Weights of a small transformer language model.
Size: width 256, MLP 512 SwiGLU.
Architecture: RMSNorm before each block, rotary positions, biases on query, key and value, tied embeddings.
Training: 359M tokens, 10969 steps.
Each number is 500 + 25 x the weight over its row's rms, rounded and kept within 0 to 999. Layers, rows and columns count from 0. Numbers have three digits each. The size before them is the row's rms in percent of the matrix's.

# layer 3 attention output (transposed), 256x256, rms 0.708, rows 52-63,116-127, columns 192-255
087:490501485544473532447513417515479492520460521546538506470532494499501509466498510515511488481506489462509509455503440542498481538456537458500499479503501507519492477493486467494460529477509502
089:503475482486491467517517492467489529469466495510515522492515529489518492458486477479504472482497492490540452526542492487517478484520525467510524459529469474505510468496476465545530522463521484
096:527492523493482495509499484534497475460479499508510466536510446523443499504544490494527492485494514521500538510479500455512506486522512523524541477486473522513523530484507486495449512476510509
093:475568515509539524467488563527557512463507555464526511519521524450474509493524479453488522531529487503540491484474482543508552481560498496488477515534539442467528550465488494540556481510492498
089:489497503505527511482511474482519506498542462564517549526499459476502487483496460494536526518485528494505536486480562526464485522525501508504492506483498513487504492497516482513524515460506562
091:532479525515524503493482491476477524506513451491504523501492560530489496505470459540470465493468539500462506507530473510537485472471505481531511491465503502473529491506520522522499554505482556
094:495472487489549487526514503466540499491493535491539501480481479509504552470506510463459529509480476531504487498483483457484512523514499500511465480482480485472476504526499508502494507541506496
088:554455516504532510518504490524548506489467481470522501490462514504500495510502522495491487480512535488503482490504504514533494500494474510466516491529496503523496513467471531522496502487461472
092:474511494455498492498511471472466500521521494462522489505453479465489512509462504494449500534546495496498452557507502490467495527505548505493495480484468512510502518506464512500491535546516463
096:492524455481500528495499499525518497521508493513524485546495487529527494532534552482477492465515496526498545514499501470521498505499512516536470485466465557496511504515533497430487486498477538
085:508503480482475501506541503506492482529496524494480475474450443478501535451515453492550492480521510524471468536524527508489541454489507520541508495512509525488545475512478505526513512464518496
090:533498542490512467549502500521438482448464464455480482467549485510485486506523481483465515471501485550513451486475453531483527479478528462508470502489495485522486497540520549451446459497530536
093:476510450447509505487474561503492517516521463433487536511492473550486512494472477486481477529489505496489537530466481491483485502503474479556491473497440487497494485510555506494527510534532489
098:513494489497480536481489492484467492496539447493456475532531482558452530542507521490463522501490460495478511508469512530506524524477526495514549496489554506521488470459483538524497483488471526
090:465508529482519482547481510472512490527534512500498501462509515464538475510474491572517560515516506532499507500518516512496491494510499475481470521470515521517522512482519491487482521516547486
094:467523479499501457491513485489485478495475489506498501511513511520514541462464502466525448502456507498443538504470492520484495489481490476531506481501475546498453497534516547492505458530521508
103:496526480470497464501507505513473503509483544465458492492435517455525559529507488553481491463524487484518468491487507471490495472474491500525525484503487463502476492550477510503495529527493496
093:521527495527531474474512522561535478536529497493533481439502455489540519496530474473511517500510447493494516509499549472518455526523559497473493465537489546482479526529513502504529493461508473
096:534513488480493535503475501520525485487500510517502491506494504499511486507512495471538487485493509496476517504518477514526481509525468545467525550505467525522510478494547506467527486461487537
092:494534517507498493511550499481500485503513518497530534503494483522499542477519504513517494486492471483479474477489506494505474494499483504557473526461511478517545525548537524500495479536554478
098:507544523525501511519504531535542508469504511546477529491531510521534508497502526493546503468487510481474546473447506489493513491448526525477471528520511455463499466494513498482512477491505500
093:512478484492521438514465517500523519500485542468488519485536520488468483496476522501510498511505491528507435526507485486477481515485494501500508491560502489545505475513490515489508507513518493
094:445514518489532462510526517486481494494533478519493484545486508483498524520454557491491492509525529445474526510490484487524468537485493484499513501490533470538527516524501490498511512576478478
095:494476439524506549495480541499530515519536525461532478513498534512494505539504505493502498520505526429496540494487540506468493473494491517513505477509510524474497487514523502492543523493518446
# layer 3 attention value, 128x256, rms 0.0777, rows 53-63, columns 192-255
089:484473506501460461526483487469514543521483496511499517483482506540497490502497476531533510473532537534472456460549496468510478501480477459455486543467444523495524537480507498457497468538549479
094:522529516481480498512562513517484491481543479457487518495502489479483496494517500470433490493517501469481527530510458521472510541500488499478497481526448491541519479480481484514534506515462474
095:530470504492509466509477473497515518533510512488512513503504492526552506511507454523497468468470507505519457542480531473465494495469533500489516518523529499459485487477491480479496493517512538
097:466531516485487524503493530500529489508518496476526503480501497535514458477487509503480428509455447502510531446480481531440499500569509540504499492479497525497519536474491503505520475488482545
089:476480532465488535488515527489524456565488520516474468540478504510491545528465546495485474498499492475506460476450537499566480507512510500519514513495486511476463520499481513526501469538491457
092:461484496535550501491465489509504471499549541541476475518516467536476478497509501504471492531521553540570488494553512517503511531485519454494488492474493500499491465501498493485472521499517475
084:540547451489516496474536498460526494533489511507487547531521498489517506489455473528479474515499461511533537501492509522526517550511482517476541517510500543516473491507520512505480466506486497
092:493473536527486496470491489502444500517491467506533477464482489502519399488496564529520520450492494540543486483483551530533502494516438493544524535487537515501529476486515500511470487504463489
089:489467504484492537497527509497503486477506517509477491512497504499464426468472491523501479517496462498485526512480503499526530466523492451477515537504478532453487492472477516500489508498489428
090:517506491461488524514474531518471522432545457480482490499521475528531487521486461446508526523501487511525496437477478457492491478528503504486502540524502548509456471469487509530492475485508511
087:502520490527510522484510443495519537518522500515467524469500447521515528486510498470503486459478533512506496464528504508482549552505523479520529509475515505486539513510490547477484484475498517
# layer 3 attention query, 256x256, rms 0.117, rows 128-187,192-251, columns 192-255
120:500518514519506459479476494499516492466475484530533514470484411517500509518523497486501509531492515533488499471501487491501496517470564488488465535502479500497528480503512481491492535481524512
080:489511480511500539489486502460448535515536502498538484494479510488546528555491505467487494505494479517539492547523452491554488523507472451523522510495466504487464524502460505480471467524526494
107:463522527505512490470494504486450465475496472536489519501452455549516483517501464516488519493489511469521478492479504455542536470502538456522483540523468479509552474505524494496480499449477530
091:448537479504522543492497501478516481491512473548453458497484498524470493481490478542524523491541460488452524534502521498469481508464472455507499518489463543497473520503526494498526479503528473
096:495495528509490504485494511498491469512466494496516490457487516478493458492474473547539513501495546534475463485507499517487508527514517535502453529517493448449501445504483499492511527482482463
101:540507503495484503522476511494466474563505500489476480534514527515533545495520505496509489487534500519518526516486514530524446511523517468496538491491529524516496558476510544498538452488514478
085:488484490519506477481468520540508502531511487496528444519497475527500525513540442516502497517565520491475498494520515492481495461513484495486474473458517510453502521554508428570493494508537531
096:511482500518512540478472461505517465491498497517527485522498522473478508462457512484514469520532492525474475514525532539489444481484502551459509514463505480499509488474517529567525483540511499
095:565487487475523522515484516540514517517502505473491498495504500495510473546491514465440509468469486455478543488511479442481491487529508451479499486530536494520535477531454490522516475448414501
097:509497540471502476494468530500509493478454488489516495477484459510484480477528515457490504474526511482489501508503479458491552519440527459451449487520502508527489526468529472487468541467509505
112:488504534499506494514498522507494467497523498467481532486521536525517488466473453506460526506518514489483509519492511511538491474485518455516501481489508495510471471534518497516519436515515514
092:482483528542528554479487463466519504498535518490497488544545481517487476510469491499504584487452462490531475511470459499516502575479482494494502475522510522523438528516494485493456474522515482
099:510535491504489490515496495532516488471479516489506463522461488484476501505498463483483493519488536514486507501487524466505527482521521521494466478531490507506523435528510497519509514495459508
094:501497468500518521526523504509507513533541494517483512518495497500485457468481524487484509494516517519492536451551508503478455470490525522505480501502502499505472465469540535527500458547488478
097:445497478496528476491488487539500496481546495498474511501482514478510496475557492466475498455562538518513533530514521494536538522492511509505494515533515558509457458505503474513449548478495494
106:538490472453496464537507532502481489502487490513511468485509463490522490527514493523510492487482476520498527484525518451532516485487462514503513450535458499484514451495518509512516513488487496
102:493528517500477467510510520511527517490477500543512467484510481504504464557490495480537474515486498553499508522490504471496549475457538498484515506498482473555485524500498521523536437474483514
100:465484519534523507536492474512504510539511496505501535510518436488499482515493507486471480506508558506489472471491449472505506466510539535480536507505494486544491491497498484502493535509520554
095:452528522501532517497481474494528474494503514490547496503516517469524499525470495467496505495537488564480459543490508472533501473531490487473487503512491509514457508513506486518511479484532479
103:498508499550485486491460514506496519480509515502491446506487518509476554511502493537494480501474508500518496526484498495453534474486441513531485480538543548505520473489510475517501480511480557
105:485468506544517531538497524502500503503502506543465548463475522482483496495444496527543502488531536495511543463519481518484511428505460499513487488515517533498517485505468504506498474512446513
100:536490534524487471530494506544506517504512524513472479569492538497492472507510506477436517499520510511523546543504521491458480519491505503526499509517503492521489516527509434522482479470501521
095:507451529491494449509541523495457512449505515492478511519467519474538509515498530480526510497474531502509474473533520492486461522499514515491509530532527537540537489482556485500546544512511563
106:464478491499472506498479496482463487510444502485446559481523508535504541476517530478470526503522529525457515507471502476506525487485468483498526469541450511499487492519484568454508574474482524
098:535508557507514486484519509444469472529466509510495526507473491494528550474490521514498499493481533530464556506467530515480480501513502478492532493508478573473504496528475497510530494539492518
108:480543464463454517486481481528515467526488498545549481494453481538507518482507467505510532549450463514488564515492444521487514465544511506523521503498498541480494503500486485513525511512509473
096:471495502466463506507510502475512526517535489496469559522501509534468480496540540505477483514499511498469475510448525497506464480532479472505537520500520531532530528484516483483501503474487472
096:497504466508477501513486526538507491459476465514496522488522475516471472468520488519505476518478496490463463491517476498456505500484475500485417467534467502514507487498491497499466491538535504
102:514457515485542480482477508507482487481485511477496513531501557505522521501510509501508519514497468507518527487525515468507479500466500507531472531507523527495475547513487518503552498507471511
101:494514501498497473481485459509511479462477490472492487513517499530541521457515451513496516481481487481489503506538471505447484505483497471513548502503530492454453510450496530539515544494513510
101:490514471489532515428538468513487472497493478525508554533499502491455532508477518530519515497493497439506539508488529469532518467506515532492486519485510517505461505525528507461482509502530516
102:546578495496502516502531528476485477493518542466486472500495535501533484493516471499497454501505497470498485487506496530475443463533500497486486485462530530523492470480484529495536534481509505
104:489527520529562526504536521473498508499525539499518516549463514542527469557492491487465476474499511504479466504530487429528482501552530506526507469508493517494517493525478531490502495503526537
109:438460499493492468517540541482504516507495488478507520494489480494477470452499510491475498511467466472478550458546476473521473491535478526492542481548494493461524493525489498474470514517492466
108:515512491469531514485510491492554481518504480508525476455502517525508492481489515521478530488537501505473495529512509510524524528477487496498513526519490476550514515493545495497533508485466453
107:485515517507499495475497501525489523487516462487543465498527531497467514550529475533540477467548449529486480492510485529518478491476477473441528458545493490532537479492546507458458504482488489
103:484529482494505480503525499505523486462502510491454503525460511486476538458533493489488495524457522527519536517446513522511542492436561512475537504517492506528518501476518505481521521479477489
110:477515490545537547491519504487512491526476490493527474459499496511507484530555537513520501510494512507477488530462518487477517521485517486476446473524448503515509497499517518512479453424492468
112:500504503502500518483565518498510508504553534484499495533510561510516524488459466523514471494511494507427486501509520506501501514478473514478547540445480489514454511502521507518465526474494469
092:438482492513531530482498508533511520509535488543498487439520546517548504465492477471486524523528502500488555523502514499505465472506520536521509504530516487512531455500511480535485502515528513
106:542543526462483525537521496493519526499560548502498502520515519440516514463505511476492551509543476484454469528525483490506479560464494550501510498482512516509506508481510551467532483531523488
105:536513508528494486538528498512493495505520461497514523474510522481479500516461501514470476457517484479495452518497499478495430468482522538497514472512511501519489491504504515524503478476486446
108:458452484516488479496515473510503511452522500532492513484503517541524500510448516462504481466534449494472545524476489483481530462522481462469494503524515509552466527519473519536542467521532474
114:499530509518478495460497490530515467489462460487485534467497478539526519475541500541499491505452505512484509525525508496478487467468501539503473486485458505512523504515474477519448548476502503
110:531538491529480483496456467490421470499513502549471522546515512518470527488544520508528527564470465496528503489512524492507474524504499507474512467498498528512495528470517512486476497522479508
111:501509534510551505511487483550478458512488487510505481477511535519520500505509481476504547495561484475490463497537496521479547479527542456518531521506515493501521554512496507492481505519522460
112:491505500488459524513546519466473554497470533518488539521494502476535510488493482470493496489514461481445458494491494470529499533530496504526492482544509459527468502548520495490524487451431473
104:544488504484541564515484481520521501511470465476484479514531465495496506515528452458491508477468517479490464453485494467524505534528486489481514514494474482463487487523502449450486516536509511
107:469499501474476510488508533466482464570505462539548516534482531504534475488501482489501495497484517442498511473516470480568481524462497496464490516539489491563498517520508501480531502488463503
108:475479545485489467471534474506489511508529503468502466491510498522490521525524520491488548496508461486503479551463511492511509533513487484507476504484475517447543474447466547518504520492493495
110:467489462532499531502492518505482492547473522469465541474546502527506484540486521498550509456463510511525526492530452489540527484487510488497505505522519541489508462473492495515500469495528491
103:485467520441499460484530519489532492502497473483509502504527547527488534506475519499492509475544485492525547492484504479474482475522504497519530525526498496524491518477516529527498513527484487
110:517518446509485531465510479520518550544529515475523520553507512490489473481504498486542498474520468501462533488502503483504524503459522503499504527521526456501563508524503466508501499513499492
112:485505503478520516516490522551489484475477484510487516499495489473557518485472514506523480562456485537527489517522456494447501519499494486496516521542501523539477534528520493473512488432522471
110:536480490496481504502468457447477491469444468518476481505491539483505527509495523476484515553494460540495493449476494491494499480493499493509515492453517518499449561505445515505531477540484523
110:437515529511495484514503507469483540475514492532498536495529514528462502476470493512477536517475501488499509474502506484495547518477497511548493463511466486489497484466506467531487490500466510
103:493476536480475551561569490447516503493533548498477497527495537508493499484502499482481505489513543514477503520492505509516500510530470503453498497553546527466523543455495516450469508489523485
108:523522511545482496485507500493531528497475507551513520526528516504501498505500536548501486548493525547479516514495530494453533441501519519487482533487475534506479518513536502479484505487525525
102:536492486471486482472511502526493493513456467467485534520490495473530552495495500512474445510518520541475488458514521502466457487511498440503490463535472482514512485535464542483515468506504491
106:466466485501496501542531496531511518490494472474511505493462513488461530448535504486535522457495501541480504455498507525530544499512494487508510481485457492557510481520496487553502455473510507
092:505502480514537471472475447487439510488503504501520514514515459530538517512527543520495478513480498506521479506504475481532488528484524473544506521478504526512493495564499487507530508473512500
070:509479530496508459460506503510486486530473481484520512495469550496490455503485487543475539495507527482476476488515484491488530477504514497508468488451538516495482514483499529522471505487484514
098:454503436536499508512504438499477522500512473506569492512532448510564509499521501497506505513514525547533448523491530500527460467499482477482509503473507530512485488515480496489548523524501523
081:535473536541532461514524533522479474484492497523516516590443495500474490549525474506489503495563482493549469502483523520497478528490522476503480504477487496481498481510525508507513516494514487
087:476485460463545497449456539483512488468480497513482509528476512481539459542522495541476491475466539490512518463527517521517526526494458493492469485505455541485482552504517523488515545515528474
093:518499512479485499508480514484518489491522511471468506507505511492510501488521572514549478483482497483486521505504486473448540504461499526479516479515505489529491505480517505507482467479514475
084:535502519528522483487469457538535505480494500511545516487481478454489512514504492511512476521502476495493505505521543499499514520483499520534469527492437479508508514493582497499488508518539514
092:532521520514508523498502522490525479490467453516487483460477540493496506501448519464482543471505496468460524471507488499470461525518503524473523531499519520525483486489500499525485478492491482
089:484499537537484500526448531491522539461502535488493527524522508506493512506459477497482490532478519478517482492500509513496486492501508519515531469501514446502503526477525510499501468495533531
094:520509483512462526542502463478496472469520515509519481466556450465522534486549490475482489522500454483515456520524477472525492469510481534511515510502460540506485512490492461471529504504493494
092:520520498517486525505530514506552482484490516496521488444488518505424485508506502467460481477493496490537481525465487470514493496497483493471480495474555501466470499525498483494506509488531456
109:532487504492462537501477479513545533489532517476498495508448496517471498498481464489514459513531462450481517478530491531489503485517512478558488495486538479492515509515464491472496489515449509
102:477520533515513500461509440480517489493501506498511504472507485471469509506489442477508552470517521492543478504489463470484477480494491500494492539466473498476460492476484480495471523487522463
095:463480487552494514492488509505509544512517491459505502509453525507536559492449440501450528518503525474452541511513526492511469497526513490454502498500509527522514519504514508514508520496489526
098:507458503516520508476517492479481489489527514465506476506552444498473543522493499510577510446498518507507516541502454541459484491497428510495517498522489531549485485466483501503505463503492554
092:481509502542487479482507472510468527528512492518520496540504501515497516526533513545499500473504490482511532526509520447539529476503514489544483550503448505516499497541544511500457502493531465
101:503503529526494520493524510490492493505516473508504495534546515491522499433498551500526504529518478514548493489528522479494510509502516488509483556519490460524503480497500529474485472503498524
096:475497445512477494492489507470505543500489479496485506469505452511505515506524470509483529528532492527473489476492512514532552530530472449524492512493496485492487497464441531447456521489515539
102:536447491507529479532548548490526494475535505498518489528471533500488497507498579489505476530522458488492478482516526498502528547471492474495514511505509482510488498504506538525466502542480517
097:485541496489507515517536482526520493484481524496518526513506467517461514519491514492536508513518524446520475583503498508473495528503511523466482507516500503481506514507488490498517528498526510
096:452493525470510519481504534510492439513494521483498491504519513487470483493495502416516511503481525505504512524529507479554512460531516515481513504490514516484470533495548499459477522492517508
109:467508513515499513504502483471521526527522516531487456511514479455440513492512517460495552481536538452505488486519483530498464485504508540524458526561493527521493520496486528433534531484519480
101:464517546513507527536478523506486465451529476472486519485490489507484505541501467554497464490483499459499547483458526518544489535535506585504529486498516466526516493478484488522519496488502511
102:515505530522502515493508470499520542541481482511488464509528473533544486455549527486519521472466485462494522549494504487486518458528534468493477491538499503528516484465533474511533496531478526
103:520519512486489505492498497477446500508552520514522539531532533500489496498514501504511509506501477504504528519481489533478515470513460504508501525499488522528522492458517510461555486492517495
101:534523496544449538490505485499482517464454514498509496457528439498467522520504473495521490465527473552495504504439483572546491545500457480496513513513494470449539555464461487494526550538498532
104:513484495528533493506523533506484451500472517470469520507497519485504528525512503500522524515510520509488538584490467495454463512487526480470541480523483504475516500496510494508498433490515472
106:470507490462478502502477514502510464526499537499531521504483488447494547521502483502500474521492546533478496534490532504504471537511494536489492523525506525484456527489530505477493468517505516
103:489474497513498486476450496478477518518477468500564490480483516496458498538515461504520467464523475486474465482507541498531480483512463516495483497561500493492536528429507477518509535529491513
089:533526530487522516526471506512514506528494455501468465526529480525491488481489514495521545490524483477510520514515523510494505455518476517491508503484478530493530527519510508538499495527517527
095:498504502502542487488506488545528475501467490486503523480517529522515501519492473506461510483503493489508505506491522497461527485487521480527496484486501517509499520532540521494476440482533531
099:506510513546472508545502489510478521522510484501478488501510494477499457463512511473479453489519509488508504509546554532502506540512493463474548518514488511467491539497473511548509518488512478
101:499490458515572515520437513457495540482533463534465527498455500512446510530525475475452466500503480534513506506533473534505533518466505465515498496513517517475500458474477452524509469539481497
093:529526505478523539512483512499516512496519535541488510502446475484490477493491516502522519452487505454506527513441488503456516509472516513487509496535535540500468490493493507524440479539427475
107:532484506510512486480500479475503509562479453462492460500467493497475552460519494509491456474461498535485533463489462558492462520501523487507505479477475516519538544505474482486481529534501475
104:507490469495491482494513456495495510497516551529545545561470477527521451477478509480500491475467514489532455483539500501525521532482526487476517502528493529490508475497503523509486539526468511
091:439516499519460559499539478509494502511496521470505486505541449495537500495514537474520523496513521515479479486494523491526500524484518494474498506513483496475528498471458494486520491486491523
102:520545523490474482517495519466548481474537559482529481491469480496448528483517463494509452527512467508472466539495546493501502465506496510528512518469483492504497460462492508521512495495510565
103:548521495514480483530491515475511466500487531491460544511513527484495491528542535487498546553504506482462489488440524511472481491499466514438520531452462509459507482501496474507518469482498490
103:525529534543503519526506477510506520480512485513480454522467482499504544489513505483493535517517520523555482470514541533488508529505502485468546520546474503485523490467526480512512523491534546
100:501477471521479471512504512497525489495504510490515529474534490556517545494468540426507473513501458503469524487520522549517438492486501512512535464500507481533553518489545520483491517482457517
097:448488504487509493518509531523535511462460491472504522507507486506569498514484505564468509474483515529504511515520492514491540518496487482496511575519503478508509513504505498512504481461484494
098:513519495511494495494486490449510494466516512518478483498499535494521498535498520447511477495491531496523522482505562516488497538505495475473456500528513518531474467469511483484532510511468508
104:502478505489511480488533530504515481491467503497469478490482494503474467448479509531536499543496534523505502522475511453498552477504518465507467494457499514567462504466478501489489510497508516
096:519501452485508516501494470493487573507522496534479489507512515533490472527533525487457550530495462515512529514501479524518453509520503465557502490518474495466489535493452498514483506500506544
100:525508466481485466505503448501508522522490481484487497508510492505502522489514502507538485514498476468520498495545490516480508496486508503506504553511491540527511542527497450473534495489528518
108:483480490495456469493555483505498480479484521489525542529561572470492471494491508463480485511550512509484483513518524491551529467482479502491495500494522497508544478537500530482498484477517495
102:463479506505479468456537468527482479502480518510527439501533482513457492505509518485497473481519523513500523505495491501477487524507484506535496507443488491520479535495521494496504511516501509
109:475476479524507535481534483475490550470463475499503507481535484504485516523496529523521484556461521494534500501497492522511452448524483485499506536508529495490479519513479512486545476496459500
105:498524442469481501528506517506513505459536517530497456485526467526503497499519487502494464479474493468475484459509496495527538442494521456516512514449509515502563482524508481485487506496519469
100:515492445540501480487501493485491521512502467499507528525530546523475492461528467482495464481499527503468460479487495454510500519472547513465476490462490502524474505527487513501482529549491569
109:531494501495503510496486473490519503491468483522526528510514493515483488518515491486508458491500502494512535470504509485546518417532504463512519497487498475509492473505547457425504509519514507
109:497510475492534491484457501489519485485471491500495482491500512448495467463454487538500496563510483465537484522515513476506482525492448499507473507484475518555450538473488481495508476515504509
100:503439479495472510498497469500511477498424468533495493487524543550497498477512538468484518545453476491534518541505530501501530464508505496494509541476494514491540468526495516500508444509496486
102:537535491492471482458473510454507496498492485503499491517470517510461505495491544503516553556501522521509499532476528543472503506476477512482506491457474508516486452526471534477495542511494504
108:496521507529460505541511515512501457497517544512503494500518509512495507455528528537527436482514510506535513452485443498491516466509514490433510504498486510527465513492476466536523500501479468
105:479503480485462488504496497483493497483531508522484487475491489478480546445507519494468468502492520484470507509503518502495500467467456502469484506480490534465551516533473455458511513512499519
105:522495457493528491496486459499462454519501510467507449522493505511475508471509458500509494520514441502520488504507457512515514526494541502461515484489497485492489460529550442504506473504509498
100:519479490501513490495511520504560518530521490518527571500547513513511489489490515517507491514510500473505482535544473471494488476531505544517462539476502549510512454528489495523494498489520473
099:501448513488525495517504499507492493526519472460470463463520463466499471555521503536457415558467502502473487527470512493494513510521493487506478515497498459468510507527473466476530522475498469
# layer 3 attention key, 128x256, rms 0.127, rows 64-122, columns 192-255
101:522470500482535479536454489533493477503558467511482473549520528467552478536454500492540447484505502515510487450512493522488519498519509484550446516490550489491482461521516505460528504490497504
085:505526488512508448441517478534528444495517505512478518430480446481497493523476495469571506490496548483516533446476475456475490497469510471524447526527495489529527479514508481467520507522503558
095:515556522514514477518521503502481472443484489483507516521506493492498509499509529460529469489514475518508505460505514489487511512524525474495493521482510480519445493527464520511518492510476503
112:433499548463501515510481515524495547493547478490554555505516483529586503510508515493496490501473461458494531494467484525549517513506509526474510479449518454505568477507491513495492491489494473
096:513504479535529484561453458548490483483510498532500490471489494507500539518483480482511501500520483508494478523502517512508522426488499511534512490485485498522474511507524488513527470505518480
098:459497536514462498490494530473551473517443485524457499469446487478511481555536481528498490508454534512479491484508482528500507525480477525522474515523484469484474498492487508524509517515485511
104:515472535469494481517523511473491537461540482515512522492496517482525514516504502540477532518502536532509484502481455483531493511504495447519493481531493502482504506536501500479524520482489498
095:477531526499507529522499511480493476510537547551485514523477487497494501508516493523460513532493496504491506497501533466534470500479564521543517472493472494524509506540459534468490502534488491
104:499544497489450508534529530500498506463439516545515547496493486467509500510475528537504526495505446556493488536488496505501495526483460517525535525484496540473489508501517478522483517504500497
099:467489519503470519520482505497464534464518491509492477498495505462462485540454442519510504471531490470505511510473535506472493498522473507503530518483502493516480486488505496504513468542502501
107:536548490480492474474517532482497551465505548480496492476471491453497499524479525500475532492434558543510491508510495475525517537468519519447522501526521492525444529490508514564499496503464490
102:525482503504522437500509511493481506462491494478504507504514556498506490486504471500512512527506515509504469514525508465480508542494507494515473529508504498458492501510527450491477502479497442
100:485489490506531500502560542499476514448523501487482528509535507484535498498515532505520513525491460526500472478522522504512487477500504500477491532495512481482484533482526496513493511435541480
099:554483524516495490475524530511473471487480532500489468530512473510492482478516501516541510463477461487514479531485474467478503508531530493534483546534492466503516490455496484510519471508494494
102:503443495518498499473487519496510513499546495514496509525502508497460489510491498492539496492508517509508447484457490483498494480509529524455460513485514503490532542503510521468517512451546468
109:474516497516496478521498462495497539484467486536473494503506517504503531523464466498497508502505528525554495497473493503506483497517453492502480510515522506479471554465529499505465496499472548
104:520540443468514529489454432476489563507494465471473513512491483485479495549521485483471515501498500457463519489511480533505501518524485495546521478494497516496508517492518498519528495503524515
103:509451510548536482469467479530465483511492522497504448501481542498485479546511502509552490536529449519481510493514500472518490536492523507524542507522496487525471529485475510451521472494477492
104:512489525494505507476483477528477556456487526508506530474499511480471502482481449527541509499489503479492500440506496499526445546496537482470484483492487480480494518506530468488499469509468474
106:487466523496546518469477510496471523521520483486465533528495522527484494516509539462462549477467510507470557419532472479561501483489514499513507495470454499497535494492483474461424509492520509
104:433546469458490498498467471481507511464509524559552496468473499521527493495512521543517469493546468500529484532473492486494477510508493514496492472490471454470496504503471490509502515522491528
103:532484521500485478470485471493505477456508483466511529469548427493493502502455523527547504515490519523502491517517530492526518443512490481498522499512458495487522536530459487525455498488510489
100:481532483500481465536495487491476511535502502509474517511493498577475514510501467492529521482500436460531475524490476462455498489484477526487511490472494482486470544502523521461518500492532499
112:542497503474481433496459475500527526468496520490510548507489507477545491527481498511552481482468461458500497450449495491506519478478519518508503481521518466517497466520496484490517446546509456
102:475496491567513518455505520538527472515526477504479468521519516467494478503497478485528540463539565514467500500482478512490533507557484487472416480492499466465501498505534489522471499492500472
109:518487548483536479536487508512494511492502499531498533511492529474526489490487516516497473501494473483504444501554503481491532528461513478498486511480497514467459487501561484505471509522513528
100:492463472502523507495494484534528539467481512540531484469473491485517472542469553492547508502491505507476478480548499499507504462498502523530415452512509451508523497506493535509547509543521521
105:471426481493516510500481506485517528524531442466471494498508508504482519493469468477497491546505508489498516462488491506514489508540475495526472531492548468512530521513519515493515518473476512
102:480498569472466463515476490484489497493512500469545542514506487496519478506505519510473516476506519504492483500546464466475528484494464472548478528527494501478529501506517525505539462493534496
101:534461524525537493540509501534511520575488523491528516524481502489494461567514479512488452486523510472535506460529498497500463538498509480498487471503491492508509500508475459492499496533524460
095:509526500515473478531472512490485497460554514464515511532485488541530468477541469531517470489551529524490500530498444481478515578529533498494508473534480529486546495513482495498489528477523484
109:508485477512498526529503475516503500467506531502504470479502544473511497511524532507499492502568503452429482518490491453506472521469511478526508514527496520525498499465463492496515483495568497
107:501509504490518532434524523574511487471465524454532467491489490527456463513453528530512504484514503494548505538547498488510527488509479500477476521484529493459480508513513543567496455507546492
099:464505490532479510525533481523518493465503485521497479442521488468508494500564515454513443506508508496478485504520558532508512524454529462435484534506530494526518518515510446508470500516494542
107:502466484479482497537528510494526488476497525506491474514478529494517497521495494478549457488513535491488475507505510482503528503509504491555485513494477466465550456494512546480503469517505518
108:498487540488472502522479504485519452507485427474462465484471542530512529499492516507505512513477479502448520508505515531478503503512491499523489516508521426465492551487520555461439492536497530
106:500563508487472517487467509530536494493483471510479508502494507519499471497518514502502541479465504457474482543554491483522509520483428507525534483519528517534503477518505448501492485483495489
102:560503522481495516487467512560474522500471501480497497510519481460468543520519496487548493504515468506503503518494510524501519513493500479493520534500525538452463525532513456475502492504510525
101:473471481483542491481555481533499489481537455463503492501466473505515480446483497459520462470476450514539517457530498526468501497491511486514508527503516497484512466492515493486440465514528473
108:497520513474517496489457494520511500544513429508542522503500481528525502504487476477471516505470504523513461479506487517502461495529516510520490510483523464512507449497496503455542522527512511
104:541512492529499480518528513506502504519455504492489492482476511489471539502466538544477511504520512566497490558455501538514557451510499495490500511520494505524479492457476467497467486532550480
103:493502538548506460520466502520443487499530479532480505524467505453496503513508502467508495487525519487489502502501500516520531499496447465456511480491529484501518475493481509499522518473474505
109:495547466495463485483528503479516499468524489501524476463512509470501529450483508513461511502509479480479516532520516572493473503495477472508509541489500488506489495509484511542490549518503511
101:513531499487448496484466541514489513510535477494483500458505496451470513543516478502508478521497511562493502489528497479455461486460528487484546497496443506463506487507499504510527503500504487
101:484494518507511499546558478534551478513481506479475436480452519498469476520466500453492474518526514493500513496508475524460500498523530498485512526482514487545486472516488508501508516468526483
111:422467541499482488509487451486505492495488537462499528449477501519493522494492532491511522511505492544501482525509517441496465489449498491512503515538517558483522468497468525529479491497466460
110:475529470528495484516493500536475493510490465477496490505469524501546509475511490509478473487546503475514484527506479531491522479515476474493487498473498549468490480511512510548519511498479511
105:497474504452499494522505491517523498527494517463517515511481534509503536476482520482465515498525532517499516474540523495475513498474503523502456514483464463494531486540506517530508488490487485
106:476481519507498492478465520491452526499533528476502542481502536468479528527488538500455506456522457509481496467484512538498492539515477485526450510483480514497492478505500508529508481490520513
103:500468477522522496490519505549515490491516459448520496517499470473525455523520528506490524510531512513496522540524478494502463560510487562516539513517471530521458525449511479506519475521466483
104:489525561519526472476459466550529509465479448549459531469452475533483481520491504500489488554498493486526531491488519479477539494493494469523512518498444493540490487454563478535533524474513502
103:465516476531497481552481535504530483495537475528519434514501537520499507521516528512489519483438504511542488543488506522502498516497487523483482485494483507476492458460492530468510488483566504
107:470508548506504484517495497522445521507538504506486537545547489471476546514477491488503464519466531456482499529516480477513481454497461498489483541548528486508501494483516543503519488508490547
104:497509465504509463494447490471520532494489494509502501489489546529518470538540507496523509522535512476521521485462473486541510520511478499492456486559481539466470466481526480506456479514509509
108:503499511520492476480475476502535555470508479490506515520520518541508520494467513496504517525497467478502537502531505488464492524498505488523474488504531509477531483533500485521458532501528519
107:499493481538490470473473550490452492480490503480474506521514513511495500490495499492462471458500481511493477514536519483535490514494482495440539532546510471490510503497482492509486505529464465
102:487479490524562504480497526516497485519505488485458458496460492505518508518518532540534478468518489497537513483484468526499507459484531490547505512491503552487540500497477507504493489503536582
105:484477511495516493514560531489494529533489442496533515490489511471501458503508506502506498512491528507537506488477480430511515505544500476487519509500457481510487524507493483529456514539494476
099:498522512484508500480511533485543505495492498488547463487482511467490494514496488440510495498522476476529513477483517477550506510471504512500481527524505497514485534516498502505473508515447500